python train.py --num_hidden_layers=8 --hidden_size=128 --num_attention_heads=4 --num_key_value_heads=2 --head_dim=32 --intermediate_size=320 --vocab_size=1024 --hidden_act="swiglu" --norm="rmsnorm" --norm_place="pre" --norm_eps=1e-05 --positions="rope" --rope_theta=37300.0 --rope_fraction=0.5 --qk_norm=false --attn_scale=0.177 --bias="none" --tie_word_embeddings=false --parallel_block=false --init="trunc" --init_std_qkv=0.0366 --init_std_o=0.0 --init_std_up=0.0366 --init_std_down=0.0 --optimizer="adamw" --learning_rate=0.00194 --beta1=0.9 --beta2=0.98 --weight_decay=0.11 --lr_head=0.00731 --warmup_steps=274 --schedule="wsd" --decay_fraction=0.69 --decay_shape="linear" --final_lr_fraction=0.1 --batch_tokens=16384 --max_seq_len=128 --doc_mask=true --train_tokens=137700000 --max_steps=8405 --dataset="wikipedia_en"
Each number is 128 + 32 x the weight over its row's rms, rounded and kept within 0 to 255. Layers, rows and columns count from 0. The size above them is the row's rms in percent of the matrix's.

# layer 3 attention value, 64x128, rms 0.0661, rows 56-63, columns 0-31
size [137 124 109 114 108 100 105 101]
[[ 66  53 140 154 207 118 126 150 151 143 123  99  72 151 161 122 108  98 102 111 126  89  91 150 122 119 102 105 100 123 113 160]
 [134 144 160 113 173 166 128 131 168 113 137 130  76 139  89 210 129 110 152 133 112 140  77 119 129 139 134 119  96 111 135 190]
 [131 144 102 162 143  91 112 110 130 147 163  67 199 172 122 117 164  87 109 131 112 102  90 180 121 153  92 141 131 103  55  98]
 [152 147 135 137 101 168 143  52 152 128 177 117 164 172 164  58 154 136 128 113 139 124 192 173 136 107 160 173 114 122 160 157]
 [168  81 122 103 109  49 105 175 136 108 122 136 142  95 128  39  98 187 174 123 161  94 157 144 135 118 117 134 120 127 152 142]
 [108 135 128 147 102 164  86 149 105  39  71 103  73  71 152 119 113 164 121 124 121  99 133 161 131 159  76 123  72 129 108 106]
 [127 137 135 137 126 144 118 148 151 138  55 174 116 125 126 116  90 121 137 165 114 164 103 151 134 178 159 140 187 126  95 188]
 [104 133 100  99 162 177 102 138  88 102 122 123 127 123  73 108  76 141 118 139 104  59  77 125 131 120 210 134 134 131 143 127]]
# layer 3 attention output (transposed), 128x128, rms 0.0653, rows 88-95,120-127, columns 0-31
size [ 99  86  93  92  78  83  92  94 150 143 120 126 124 111 117 108]
[[174  84 120 154 131  65 176 148  92 148  81 137 235 153 128 117  93 104  88 166 143 163 102 146  96  77 105 111  49 137 154  77]
 [120 177 109 149 140 100 160 135  97  92 105 113 124  99 187 109 189 141  80 131 110 132 139 132 204  83 138 108  47 133 187 101]
 [ 60 112  87 118 104 147  71 155  91 157 149 104  70  84 108 138 152 126 119  78 146 139 113 150 129 162 162  97 156 106  94 103]
 [110 123  84 153  84 161 115 133 129  77 164  99 114 169 140 107 104 128 118 189 123 163  85 107 108 128 126 104 109 106  98 177]
 [124 119 119  84 116 131 103 129 136 121 149 138 160 148 140 147  64  85 157 146 136 124 138 170  41 174 143 140  82 134 110 132]
 [105 114 173 127  91 127  87 103 155 168 121 146 105 101 129  96 110 113  76 111 114 185 154 104 132 165 172 167 185 146  93 123]
 [ 95 150 128  61 105 115 126 178  80 112 128  83  91 159 164 121 118 129 116 128 135 100 131 151  59 171 115 142 116 119  91 118]
 [161 107 162  97 175 103 169 122 124 152 141 145 131  71 145  79 180 149 154 130 137  84 144 140  48  92 120 108 124 125  94 130]
 [122 175 153  88  99  91 137 150 121 194  96  82 164 151 148 145 125 177 123 144 143 160  66 126 161 100 159 114 144 140 133 106]
 [102 154 115  97 170 100 123 145  98 146  86  96 146 152 143  94 119 113 123 125  87 112 115 186 201 157 145 134 114 213 202  92]
 [126 111  49 113 162 173  55 107 123 165 148 151 102  82 111 120 122 108  81 115 120 132  85  79 156 171 114 105 150 148 136  78]
 [153 124  93 169 133 170 139 144 116  91 156 128  85 131 115  83  79  98  99 154 166 172 165 164  90 145 171  88 123  93 105 165]
 [138 167  73  87 154 155  92 136 175 133 175 139 114  81 138 112 102 121 137 145 145 165 133 133  96 129 101 115  57 135 154 107]
 [118 169 118  96  67 158 126 143 189 119 148 122  51 131 130 106 129 150 127  82 112 214 103  74 120 147 118 124 140 123 123  87]
 [ 47 195 165  67  81 132 165 103  94 128 139 125  90 170 108 147 117  93 180 200 118 121 149 148  89 158 112 129  80 150 121 118]
 [128 197 138 101 149 116 186 151  95 124 137 122  99 131 135  92 130 171 151 104 108 128  68 133  34 150 107 115  82 128 108 115]]
# layer 3 MLP gate, 320x128, rms 0.0804, rows 0-58, columns 0-31
size [105 101 102  93 100  96  97  97  92  90  99 101  97 100 110 105  97 103 103  87 100  96 100 105  99 107  96 119 106  94  98 102  97 106 103  98 109 103 111  96 103  92 109 102 111 101  98  99 102  97 101  96  98  94  93 108 103 113  93]
[[ 96 146 126 199 122 151 145 101 117  89  97 144 201 112  66 115 150 138 150 169  87 149 121 121  64 112 148 143  58  52 178 146]
 [118 127 130 124 101  70 136 116 124 136 143 134 118  90 182 208 147 149 149 137 131 154 140 121 129 148 163 146  92  68 105 108]
 [ 86 152 107 170 104 160 174 159 132  94 152 155 161 170 127 156 143 116 218 101  87 106 129 124  95 122 151  96 114 121 131 149]
 [ 66 115 115 158  99 147  61 177 133 184 122 147 150 139 111 121 106 130  89  67 137 132 131 191  91 164 117  74 141 167  89 123]
 [117 129 132 121  77 166 168 140 144 106 178 150 170 135 166 120 121 122 128 119 131 175  88 128  93 129 119  60 137  89 115  88]
 [ 43 149 118 131 107 141 128 162 143 132 163 165  96 148 114  72 115 100 130 122 133 125 149 205 102 136 132 173  46 111 141 163]
 [103  96 140  80 172 147 128 136 134 150 146 147 113  86 110 110 121 144 127  38 135 150 139 197 138 115 106 169  85 150 132 111]
 [120 116  89 107 107  91 148 115 137 173 152 106  85 124 160  93 103 140 186 124  99 150 153 116 128 106 151 127 104 139  74 165]
 [128 121  83 116  75  96 139 188 126 224 151 103  96  84 120 102 122  96  84 139 129 112 133 148 121 116 140 136 101 123  80 202]
 [143 124 116  79 156  81  96 102 144 133 130  89 153 128 126 127 110 143  99  93 119 160 107 129 106 114 129  96  82 127 146 154]
 [129  96 105 161 107 144 112 142 124 121 112 149 185 119 141 133  86 102 120 165 152 181 166 112  93 103 161 104 131  77  95  83]
 [128 187 125 169 127  69 165 150  86 149 125  93 185 133 133  81 114 150 193 101 120 154 131 144 144 109 154 148  48 127 149  83]
 [119 127 116  87  89 107 136 119  96 168 118 131 172 141 159 110 137 164 127 150 135 189  89  84 136  55 188 142 130 119 112 133]
 [135 109  92 183 132 137 108 148 127 146  98 130 131 137  97 160 171 166 111 106 104 154 156 113 104 166 142  91 137 111  67 115]
 [ 79 106 128 121 102 163 124  94  74 105 169 199  76  97 144 106 133 207 165 135 109 100 140 167 126 157 129 106  90 100  78 121]
 [ 88 108 165 116 145  75 109 163 137 131 114 158 158 101 102 144  97 175 101  62 134  80 153 185 113 120 127  96 111  75 158 171]
 [118 157  43 141 115 140 116  93 125  92  75 158 104 131 134 146 136  97 153 163  99 106  65 121 121 156 135 174 122 112 168 153]
 [131 165 158 148 102  97 175 161 190 102 110 147  98  94 130  95  83 142 135 115 112 136 136  82  92 120  94 100  97  44 100 127]
 [128 162 114 139 121 108  84 183 114 104 110 162 156  77  77 181 133 137 172  68 137 165  48 143  65 134 139  84 153 110  96  71]
 [131 180 151  60 111 122  95 142 189 163  86 187 146  97 122 131 130 121 196  83 105 117 146 169 132 164 144 152  87 111 114 181]
 [119 177 100  95  97 162 110 127 129  94 132 134 165 172 143 163 134 132 123 182 129 138 135 105  91  86 126 170 124  89 112 167]
 [ 78 143  89 114 178 132 158 157 126  92 167 162  74 159 132 147 184 146 135  47 185 114 144 128  75 147  71 138 124 121  94  94]
 [ 90 161 154 171 125 171 109 167 163 115 113 176 184 113 119 129 102 148  93  74 110 121 145 160 107 114 142 105  81 110 155 154]
 [104 136 129 142 134 104 134  85 141  78 119 150 149 104 128 116 174 184 156 134  91  88 167 119  87  97 179 149  95  49 131 162]
 [101 111 105 177 118  73 126 183  55  87 138 133 156 148 125 108 179 153 182 143 107 163 126 109 102 118 154 193 150 100 155 118]
 [ 83 122 178 112  82 100 172 112 149 165 142 125 113  93 142 122 146 245 106 147 170  94 150 118 117 107 115 154  87 120 131 124]
 [141 123  96 161 221 109  97 140 120 162  98 127 109 119  67 191  92 113  70 120 189  77 142 116 134  91 107 140 110  50 131 169]
 [112 153 156 123 104  84 152 218 133 136  79 199 140  88 147 122 113 209 102 169 136 102 114 156  81 120  71  82  87 130  86 153]
 [ 98 113 142  69 192  98 129 148 152 120 130 125 130 105  82 141 142 133 146 143  90 120 238 109 107 143  78 136 152  80  76 128]
 [113  54  79 150 128  77 155  95  82  66  49 171  94 110 150 131 163 182 161 135  95 147 120 127 101 101 127 120 148 122 121 106]
 [120 162 103 151 137 166  95  90 163  85 194  96 208  94 145 173 159 120 143 119 134 108 112 125 100  87 138  86 160 149 143 122]
 [176 113 114 109 119  95 120 130 138 102 107 142 136 133 159 130 108 108 156 106  71 173 119 138  61 103 150 143 103 124 149 120]
 [ 84 101  80 158 201 150 123 108 141  75 141 200 101 141  85 121 136 131 104  79 142 184 157  89 109 132 129  93 167  57 175 114]
 [ 62 124 128  69 108 141 128  98 149 192 130 124 127  83 116 141 113 127  81 108 113  75 114 131  60  70 102 136  83  72  80 190]
 [125 125 170 131  83 135 119  87  81 143 150 120 140 185 100 109 130 138  97 120  99 105 186  54  88  96 183 172 141  91  83 141]
 [114 122 157 123 127 135  60 115 148  78 124 158 154 168 173  97 137  99 144 131 174 134  60  76 114  86 156 139 156 144 121 115]
 [140 185 135 194  99 138 154 146 150 105 121 126 162 107  90  61 133 164 174 101  83 156 129 164  99 129 148  59 107 127 124 153]
 [ 90 159  95  74  95  88 151 177 137 157 135 161  87 158 146 103 173 150 109 108 137 171 154 170 120 105  75 139  90 159  80  68]
 [150 113  90 118 113 142  93 125 181  75 121 138 138 108 141  81 120 169 163 141  22 172 156 132  73  62 156 161 119  54  96 126]
 [122 147 122 131  76  63  61 150 134 173 104  75 111 154  87 102 109 176  89 111  87 107  99 179  94 107 147 151 167 103  61 130]
 [ 62 133 120  99  91 136  64 121 122 150 163 165  84 143 144  79 124  90 119 106 162  87 122 159  95  83 168 116  95 103 137 148]
 [120 107 132  87 132 141 121 149 129 109 164 144  99 153 140 144 148  95 119  49 102 158 100 169 112 126 171 114  83 135  67 143]
 [116 206 140 162 151 143  93  74 164 123 106 163  94 172  86 113 126 181  93 116  57 154 166 204  82 143 124 130 114 111  98  91]
 [108 112  43 144  89 132 116 177 148  95  89 139  79 123 159 183 191 127 151 111 141 123  97 185 137 140 149 185 144 155 116 183]
 [117 127 133 192 115 139 126 148 163 125 163 166 169  67  78 105  90 154 112 106 156 135 135 156 103 103 139 123  81 108 124 115]
 [157 110 102  94 169 122  84 111 209 153  84  65 205 122 150 132  84 132 120 143 102  99 138 125 105 133 106 128  86 138 137 118]
 [ 84 127  67 132 127 158  62 138 125  79  73 165 156 158 127 107 130  54 159  37 127 113  89 170 164 116 167  87 133 137 165 124]
 [136 123 126 112 132 101 101 136 171  93 145 130 152 103  86 151  95  95 158  43 122 136 117 180 116 135  97 124 117 192 117 120]
 [140 193 118  92 120 178  80 135 172 127 169 107 209 129 105  57  54 157 110 138 152 124 143 123  96  94 201 142 101 115 134 156]
 [ 99 132  61 107 114  68 145 166 118 186 177  93 116 127 110 140 146  95 155 169 122  86 144  97  88 176 107 117 106 165  66 141]
 [129 118 117 119 191 146 117 143 139 115  89 159 167 141 128 153 137 157 107 149 151 150 148  82  72 121 145 152 154 149 117 137]
 [166 138 109 106 130 196 177 103 156 152 121 151  61 100 157 115 108 104 125 106 128 149 131 169 108 134 193 176 161 165 138  83]
 [111 178  57  90  88 102 123  82 147 126 198 156  58 109 146 124 131 110 102 114 147 130 117  47 120  91 100  86 138  75 131 189]
 [ 83 153 138 146 125 150 106  93 178  95  95 145 182 160 120 137 125 118  86 123 116 146 138 136 152 124 138  59 118  88 125 143]
 [170 166 118 132 120 148  79 156 144  80 167 176 197 105 174 125 159 117  90 150  84 142 203 108  70 110 168 124 178 142 111 145]
 [146 134  80  92 147 131 101 105 172 178  86 116 138  91 145 136 130 106 154 129 129 120 129  63 131 160 169 162 123 127 133 102]
 [128 115 104 129 165  66 132 103 212 124 166 102 110 117 132 170 141 126 186 155 117 113 154 147  94 144 116 141 139 120 112 123]
 [124 170 101 134 131 159 137 150 116 114  95 148 150  89 118 107 139  97 137 118  87 172 111  86  71 158 165 109 113  53 153 149]
 [138 121  98 102 159 144 171 121 150 136 138 116 139 134 125 118 147 128 126  77 140 117 163 109 145 117 141  87 141 124 130 119]]
# layer 3 MLP up, 320x128, rms 0.0728, rows 0-58, columns 0-31
size [104 104 102  96 107 106 105 105  93  90  93 103 103  99 106 103 100 102 104  87 105  96 105 102 104 109  93 103  98  97  98 101 100  99 103  93 104 102 101 103  96  97 108 108 118  94 105  99 104 100 100 104  96  96  97 106 102 102  96]
[[ 64 134 121 122  84  92 136  86 101 107 117 118 125 148 119 119 117  96 136 102 127 129 107 122 161 163 144 127 113 109 175 171]
 [ 73 148 198  86 100 132 135 166 141 112 114 173 124 167 117 170 166 123 113 132 193 126 129 136  60 118 145 138 132 151 155 205]
 [ 86  91 123 139 161 157 188  84 188 178 147  56 186 113 139  88 159 115 109 103  78 111 149 181 103 128 100 114  97  77 131 127]
 [123 111 147 118 189  74 153  72 117  99 176 140 137 112 130 102 106 154 131 100 106  78 125  85  87  23 163 110 103 104 120  96]
 [155 114 140 140 136 161  89 123 182  72  98 115 117 126  83 184  80 140 116 141  83 116 144 103 142 114 159 152  40 166 160 101]
 [133 119 140 125 220 114  74  54 191 103 103 135 154 159 140 138 129 122  89 163 123 111  89 152 161 143  87 121  90 119 129 103]
 [182  65 154 131 131 113  99 159 163 142  77  95  57 178 179 122 122  57 170 132  68 188 113 125 143 140  71  94 169 108 106 103]
 [157 105  77 136 162 100 191 149 144 106 115 110 111 176 130 148 153 125 158 149 131 100 107  64 146  45 156 126 118  90 111 121]
 [135 158 132 119 184 137 155 144 162 142 152 147 154 128  98  82 162 155  71 136 151 105 182 167 132 133 160 121  40 152 119 183]
 [118 124 167 195 105 101 233 119 147  45 138 155 112 105  75 131 135 134 107 120 109 139 107 148 112  97 132 124 120  88 139 121]
 [156 183 112 131 161 169 178 162  98 108 150 144  70 168  78 114 162 143 136  77 121 138  75 135 143 122 107 140 189 137  97 128]
 [126 161  94 135 140 104 141 127 105 135 110 133  93 130 120 126 173 120 154 111 115 138 134  80 160  79 193 133 134 119 183 117]
 [137  79 148 144 138 142 116 115 150 173 140 126 160 138 143  56 155 115 125 111 138 105 177 110 124 136 183 160 130 141 120 147]
 [186 143  68 119 126 121  59 143 185 152 141 142 161 102 135  83 161  94 121 136 125 126 150 154 149 138 148 168 123 205 163 162]
 [ 91 132 126 166 105 182 150 112 123 145 124 130 107  93 122 125 125  74  83 123 115 147 131 126 126 120  67 133 137 110 158 166]
 [104  43 118 136 133  85 154 136 134 119 101 185 107 165 145 128  81 167 180 136 132  89 111 129 123 138  87 117 147 115 199 153]
 [113 170 175 196 107 134 116 116 113 157 103 134 110 144 110  81 132 141 140 109 138 161 113 116 122 175 125 164  77  97 114 124]
 [ 82 139 148 154 117 147 132 143 150 165 134 145 106  76 147  82 150 128 143 106 143 126 116 188 144 153 144 120  78 166 162 161]
 [ 61 167 130  88 159  47  85 128 127 131 155  96 113 110 142 120 101 137 131  82 115 194 193 145 134 113 172 166 155 159 143 118]
 [150 104 110 210 162 119  83 134  69 100 171 115 105 143 153 179 106 156  79 121 122 204 148  89  86  79 113 129 138 144 118  59]
 [117 155 125 104 101 166 139  95 111 189 122 118 148 167  75  97 119  47 124 195 141 155 175 100 138 152 196  99 141 115 125 125]
 [109 121  97  92 160  99  51 111 115 232 107 117 158  87 147 125 108 129 164 144  86 150 117 110 132 132 137 123 136 162 175  86]
 [102 114  85 131 138 107 130  90 111 107 125 157 102 104 192 123 136 134 192 170  86 130  87  70 110 112 141  88  99 136 122 105]
 [118  94 101 111 135 138 139 112 132 146 119 166 176  43 190  52 122 136 152  97 173 145 109  98 118 134 169 143  78 177 123 129]
 [ 88 181 103 211 172  85 112 115 127 107 174  77 121 135 154 115 192 165 104  99  91 104  95 156 111 115 122 143 211 154 129 185]
 [159 172 108 122 137 138 101 139 152  80 151 175 168 148 163  71 107 176 131 105 127 136 146  77 171 127 139 127 143 109  94 138]
 [150  85  43 100 146 115  79 127 134 127 161 194 101 135 192 134 129  64 154  89 122 117  94  97 117  68  85 140 157 137 122  83]
 [ 95 115 112 179 154  95 139 126 175  75  97  97 106  93 172 141 128 121 160 121 133  92 104 167 122 199 104 129 135 166  51 189]
 [ 97 177 152 176  91 171 102 138  90  95 148 152 148  97 152 121 154 124  90  78 132 139  72 127 141 149 106 127 127 177 134 153]
 [161 146 134 146 135 126 116 118 100 165  73 140 130  84 146 120 185 109 140 102  79 103 152 192 158 154 125 133 129  63 145 135]
 [113  99 123 143  93 109 177 132 150 172  87 160 111 123 111 145 164 179 114 111 119 122 157  94 131 226 155 112 136  76  83 140]
 [122 140 151 140 122 136 103  42 162 107  59 136 148 158 135 114 108 104 188  73 135 170 144 120 156 146 174 136 145 121  66 147]
 [111 145 101 102 101 138 123 135 137 157 147  78 116 199  84  78 143 154 156 126 128 150 132 126 155  86 133 163 171 145 148  94]
 [132 182 171 108 183  46 145 173 156 115  37 146 130 107 146  82 168 174 160 143 165 114 134 129 150 224 161 165 167 160 125 151]
 [147 107 149 102 162 154  89 119 149 106  74 150 175  94  76  71 102 124 115 150 105 121 116 140 148 127 108 146 112 104 110 112]
 [132 123 133  81 169 121 140 141 131  83 114 146 153  96  76 114 131 130 186  66 146 118 132 120 150 147 140  68  54  59 174 162]
 [117 115 141 105 130  78 107 116 158 159 120 171 110 138 128 135 146 154 114  99 128 127 151 143 156 167  77 130 183 144  38 203]
 [131 151 130 120 144  94 117 152 154  87  59 135 118 198  92 131 166 109 157 168  83 152 139  82 142 130 133 107 154 184 180 172]
 [ 95 109 127 145 109 113 169  74  85 141 111  85 128 102 140 114  86 130 115 161 120 148 106 180 130  93 108 213 151 139 137 111]
 [ 93  93 101  79  97 108 116 109  94  58 151 178 107 113  96 179 120  95 126 108 135 138  79 108 120 115 129  93 140 151 194 158]
 [126 202 163  89  87 188 113 161  93 218  79 107 121 155  96  79 119 121 137 126 104  70 167 146 139 125 131 173 145 137 137 130]
 [144 142 119  78 107 125 187 104 176 168  95 126 106 117  93 149 120 145 206 114  95  86  67  99 135 131 119 123 119  88 108 148]
 [166 167 134  95 163 103 140  74 128 124 100 205 109 135 143  88 125 160  77  70  87 114  94 114 116  81 126 108 106 107 129 152]
 [119 171 110 183 127 114  95 152 190 113  95 120 118 178 134 194 155 181 149 112 126 133 139 152 174 150 122 177 184 162 139 141]
 [130 125 111 139 109 103 119  97  88 123 144 138 165  77 129  73  94 137  87 160 182  89 148 138 147  71 130 179  91 122 140 112]
 [ 95 101  89 154 135  88 169 125 149 150 137 162  98 135 128 117 143 144 135 127 129 149 147 139 134 141 124 154  92 122 106 122]
 [ 61  81 107 204 111 105  79  86 157  81 108 154  80 141 157  92 144  88 104  50 118 142 133 163 146 132 186  92 160 151 112  86]
 [167 158 105 109 108 145 124  76 119  93 114 111 108 149 193 121  88  93 176 150 125  88 100 126 153 178  92 119 138 117 156 152]
 [123 122  86 144 135 107  98  89 115  95 148 192 113 154  80 188  91  53  88 137 121  81 139  74 155  64 143 136 144 132 117 124]
 [ 95 108 126 141 146 122 122 135 184 122 159 177 101  78 164 136 124 125  72 106  77  74 146 145 147 131  85  98  70 171 107 110]
 [127 106  80 109 121 114 141 136 111 109 154 109  91 100 157 110  96 182 119 151 118 101 209 120 106 110  83 167 132 159  81  99]
 [124  90  95 109 153 162 158 143 125  51  73 101 132 158 161 133 149 121  81 136 104 115 167 106 142 132  73 129 135 126 173 116]
 [ 95 107  89 151  97 100  95 126  97  88  75 106  92 156 137 176  78 100  82 116 129 146  98 123 136 144  94 133 116 149 116  91]
 [119 177 123 117 132 133 124 154 128 120 144 156 138 161 104 161 159 128 170 157  95 189 166 108 143 190 174 165 108 126 122 173]
 [135 188 121 131  97 105 115 105 133 167 146 165  32 128 113 108  92 142 202 138 128  59  87 151 150 106 109 118  89  78 149 112]
 [101 158 175 187  68  90 118 153 119 146 118 125 140 164 126 106 156 108 113 157 169  85 109 135 141  84 135 163 111  87 103 190]
 [142 136 140 105 160  99 179  95 143 122 109 139 143  64 188 148 146  94 155 160 165 119 166 108 161 193 102 186  92 138 156 151]
 [ 91 108 136  90 199 139 119 142 137 120 186 151  73 116  88 111  84 114 195 160 113 147 170  84 135 184  52  65 131 171 104 116]
 [116 174 148 103 163 119 114 120 106 182 114  97 148 153 190 110 172 105 133 162 156 100 166 104 137  84 106 151 150 111 160 136]]
# layer 3 MLP down (transposed), 320x128, rms 0.0732, rows 0-57, columns 0-31
size [101 102 101  96 108 105  99 103  91  96  94 102 101  99 106 103  96  99 103  98 105  95 103 102 102 109  94 103 103  94  97  99  97 103 102  96 103 103 100 103  96  95 105 104 111  97 104 100 105 102 100 107  95  96  95 103 104  99]
[[104  90  73 108  93 121  94 123 129  92  78 129 138 124 156 112 205 144 163 141  85 200 142 151 146 177 120 138 180 151 122 131]
 [ 64 154 113 116 120 119 176 200  93 136  96 146 127 143 107  91 198 134 104 155 149 103  96 130  84 128 115 189 132 129 175 137]
 [116 138 152 148 116 102  97 117 161 160 141 117 136 126 172 122 196 148 112 104 122 110 114  90 140 154 136 176  91  93  93 141]
 [ 52 180 186 118  97 125 177 111  74 141 125 174 209 129 102 121 118 124  95 126 111 142 133 143  84  78 143  52  92  75 126  65]
 [159 121 131 114 126  85 140 135 132 166 138 138 108 108  42  38  87 130  78 102  89  73 117 122  50 115 190 145 115 142 165 149]
 [179 156  99 157 102 166 148 147 134  96 112 162 171 170 128 136 118 133 152  55 189 133 101 143 227 143 162 188 162 197  97 147]
 [114  55 110 163  91 150 138  73  83 116 103 154 107 120 158 146 165 121 159 141  63 199 122 182 120 157 127  80 157 133 135 136]
 [103  96 162 101  93 171 190  83 135 145 160 126 102  87 108 116 119 102 121 191 139 131 174 176 108 147 146 140 129  54 138  85]
 [171 115 186 127 146 113  80 154  54 122  94  68  86  72 146 123 109  94 169 135  88 134 118 141 104 119 135  87 132  90 138 138]
 [140  93 122  97 129 128 104  86 153 131  68 168 129 114  67 122 125 109 159  77  41 143 140  89  47 141  90 166 118 157 115 160]
 [118 117  57 163 132 168 122 115 116 176 130 118 112 120 183 153 132 106 122 135 179 118 158 108 133 104 175 173 113 144  88 144]
 [120 120 101 113 106 150 102 175 117 144  60  75 136 146 208 121 198 107 190 109 142 127 164  97 110 153 137 150 104 162 151 122]
 [121  95 169 128 128 137 103 152 100  86 105 135 109 178 171 134  95 129 165 141 137 154  66 157 120  97 114  86 125 104 102 109]
 [132  89 130 134 151 124 214 125 107 146 154 157 141 148 111 182 112  82 143 135 176 128 115 121 148 189 112 116 147 241 140 151]
 [146 162  96 176 127 121 137 107 126  99  98 138 143 131 137 139 124  91 180 122 110 178 162 144 122 185 144 156 163  98 162 164]
 [173  83 104 134 197  82 103  98 161 103 129 113 134 107 119 141 148 145 166 129 125 142 147 134  88 121 130 121 128 174 132 165]
 [148 111 103  97 101 104 180  83 184 114 112 125 102 110 143 135 146  67 122  60 157 185  64  97 109 139 195 102 135 131 189 129]
 [ 87 106 161 103 136 113 117 143 155 158 183 157 161 150 151 116 144 124 127 141 158 107  86 138 170 139 162 127 105 161 135 138]
 [ 70 108 105 159  98 108  86 155 120 137 112 129 168 107 133 146 139 150 126 107 149 146 129 146 187  89 136  96 129 174  93 155]
 [157 128 124  85 142  92  84 107  96 160 187 131 132 149 108 154 102  82 163  97  92 145  84 163  34 118 187 138 117  55 103 146]
 [108 148 135 159 131 129 126 101 141 155 161  98 129 155 177  75 167 149 158  94 107 127 172 104 117 126 134  96 179 201 132 152]
 [ 91  92 137 165 119 173  99 139  75 130 147 104 104 177 137 146  88 108 130 104  89 107 142  95 173  97 152  81 128 157  84 137]
 [151 140 136 121 192 115 122 186 157 109 123 151 110 122 150 150  32 129  88 119 113 150 109 172  38 149 116 117  75 146 155  83]
 [130 121 173 171 144 162 107  69 129 126 115  96 129 106 203 110 117 172 150 120 118 162 193 118 178 156 162 174 133 121 197 125]
 [130 158 121 113 164 151 133  82 151 141 170 105 131 113 193 130 120 118 202 158 133 186 106 148 151 133 146 124  90 103 106 113]
 [123  94 155 128 101 126 216  95 169 125 138 154 163 150 189 106  52 151 132  86 182 108 137 161 215 146 141 159 135 164 116 116]
 [156 103 127  97 132 140 149 161 108 119  99 184 140 143 171 117 130 135 210 132 125 117 103 147 116 157 135  76 168 127 136 128]
 [175 111 157 123 101 184 129 130 136 168 116 101  88 111 199 135  72 156 145 105 189  71  96 184 199  99 139 101 138 116  41 114]
 [ 52 153 181 131 161 133 143 127 121 162 120  85 128 136  97 102 154 116 217  86  89 157 140 138 111 146 122  96 152 141 113 123]
 [124 179 146  88 125 123  94  74 169  63 133 132 113 124  85 130  65  73 158  89 145 144 100 118 116 132 139 122 110 151 120 129]
 [166 106 127 169 136  71 130 161 127 146 121 105 161 150 103 105 114  92  86  68 142 139 102  70 128 172 129  90 152 163  73 141]
 [139 123 129 163 130 116 138 118  89  68 154 163 135 146  99 139 143 105 158 126  76 167 141  98 117 150 132 159 149 138 149 125]
 [ 52 132 170 106  91 145  81 131 101 124 109 126 148 176  71 156 117 120 104 155 152 170 167 104 166 147 134 144 107 118 182 127]
 [158 111 155 164 152 132 136 138 150 155  90 120 142 110  94 101 144 148 110 115 157 106 146 122  23 114 140 128 147  67 155 138]
 [138  94 139 151  98  61 193 129 126  92 142 156 121 147 117 128 154  70  44 117 101 123 151 159 110 179 113 187 117 158  97 120]
 [132  85 127 108  94 146 156 124 110 145 142 137 125 131  94 169  75  61 130 194 156 134 112 128  49 108  64  81 131 143 195 133]
 [121 149 104 181 138 138 198 155 110 157 159 156 112 136 110 112 142 154 185 154 167 103 127 107  95 103 110  88 171 192 146 139]
 [122 101 124  87 104 154 122 142 147 163 151 115 126 168 155 113 152 125 114  70 128  86 146 127 127 129 169 126 162 113 149 125]
 [110 105 158 110  98 187 130  67 109 122 133 136 115 112 139 109  81 159 172 153  68 161 131 112  92  85 119 162 102 118  78 202]
 [148 184 175 151 125 110  95 154 135 175  50  97  71 147 128  94 116 124 109  84 109 122 169 155 111 109 167 117 138 142 117  76]
 [150 142 132 137  88  80 172 113 106 193 166  72 137 142 113 147  89 151  65 110  96 114 175 125 146 123 153 118 160  88  90 164]
 [137 147 168  95 200 118  84 117  90 108 112 152 127 130 110 107 128 128 172  93 149 106  87  91  91 156 192 113 129 120 123  53]
 [150 157 115 131  90  53 173 145 180 139 127 128 115 129 135 141 129 109 113 114 101 140 151 148 222  67 161  97  87 130 107 119]
 [ 53 152 154 159 135 131 146 127 162 150 128 140 115 120 139 147 209 118 131 124 115 157 143 141 255 135 122  74 105  95 138 139]
 [ 98 156  97 139 102 132 110  90 171 145 123 143 111  86 128 139 127 134  95  92 201 122 127 136 255 109 146 167 118 123 113 153]
 [106 143 126 123 133 158 187 136 137 119 117 200 113 115  91  98 107 121  83 116 140 189  84 107  68 214 117 146  97 165  69 157]
 [ 56  63 137 116 119  80 132 151  97  79  63  97 122  62 140 122 182 104 123 154  97 177 112  80 110 137 142 178 186 101 168 146]
 [131 100 123 185 142 172 145 145 162 167  86 122 121 130 100 148 164  64 183 146 132 111 189 138 203  71 117 157 136 159 130 137]
 [ 88 115  86 144 111 143 145 155 121 167 104 118 170  83 114 124  33 121 123 158 176 137  76 161 197 128  99 123 128 122 112 145]
 [137 140  92 163 159  69 104 141 103  80 106 150  97 113 114 143 164 135 102 134 148 118  67 102  81 182 165 112  97 128 107 139]
 [133 142 158 141 132 134 172 139 203  72 133 158 185 188 143 182 194  96 130 103 134 128 133 150  95 116 110 126 113 162 105 123]
 [ 98 163  91 173 181 159 116 110 149 164 114 135 116  95 153 117 131 120 172 130 175 183 143 115 136 170 146 161 112  99 137  92]
 [107 137 123 142 108  60 117  84 138 174 124  90  85 108 125 121 162 111 164 118 144 182 126 127 199 139 119  75 151  50 100 113]
 [168 139  98  74 132 124 115  87 153  83 164 136 157 121 106 116 111 129 105  80 175 172 120  82  84 126  97 129 142 139 117 122]
 [124 130 157 121 104 132  75 112  94 100 184 110 126 132 136  95  73 118  87 170 113 120 143 113 100 128  95 123 147 105 113  61]
 [ 84 143 134  88 146  46  98 108  76 130  94 100 104  87 173 140 116 175 124 159  97 126 151 128 131 160 127 115 133 128 161  61]
 [142 105 137  94 109 147 164  92 159 174  17 148  94 136  89 112 181 106 132  72 164 153 115 157 223  81 110  99 176 113 120 128]
 [ 89 170 127 171  69 178 133 104 153 134  72 118  99 122  95 102  49 106 106  92  93 112 135 140  93 121 105 113 127 180  79 137]]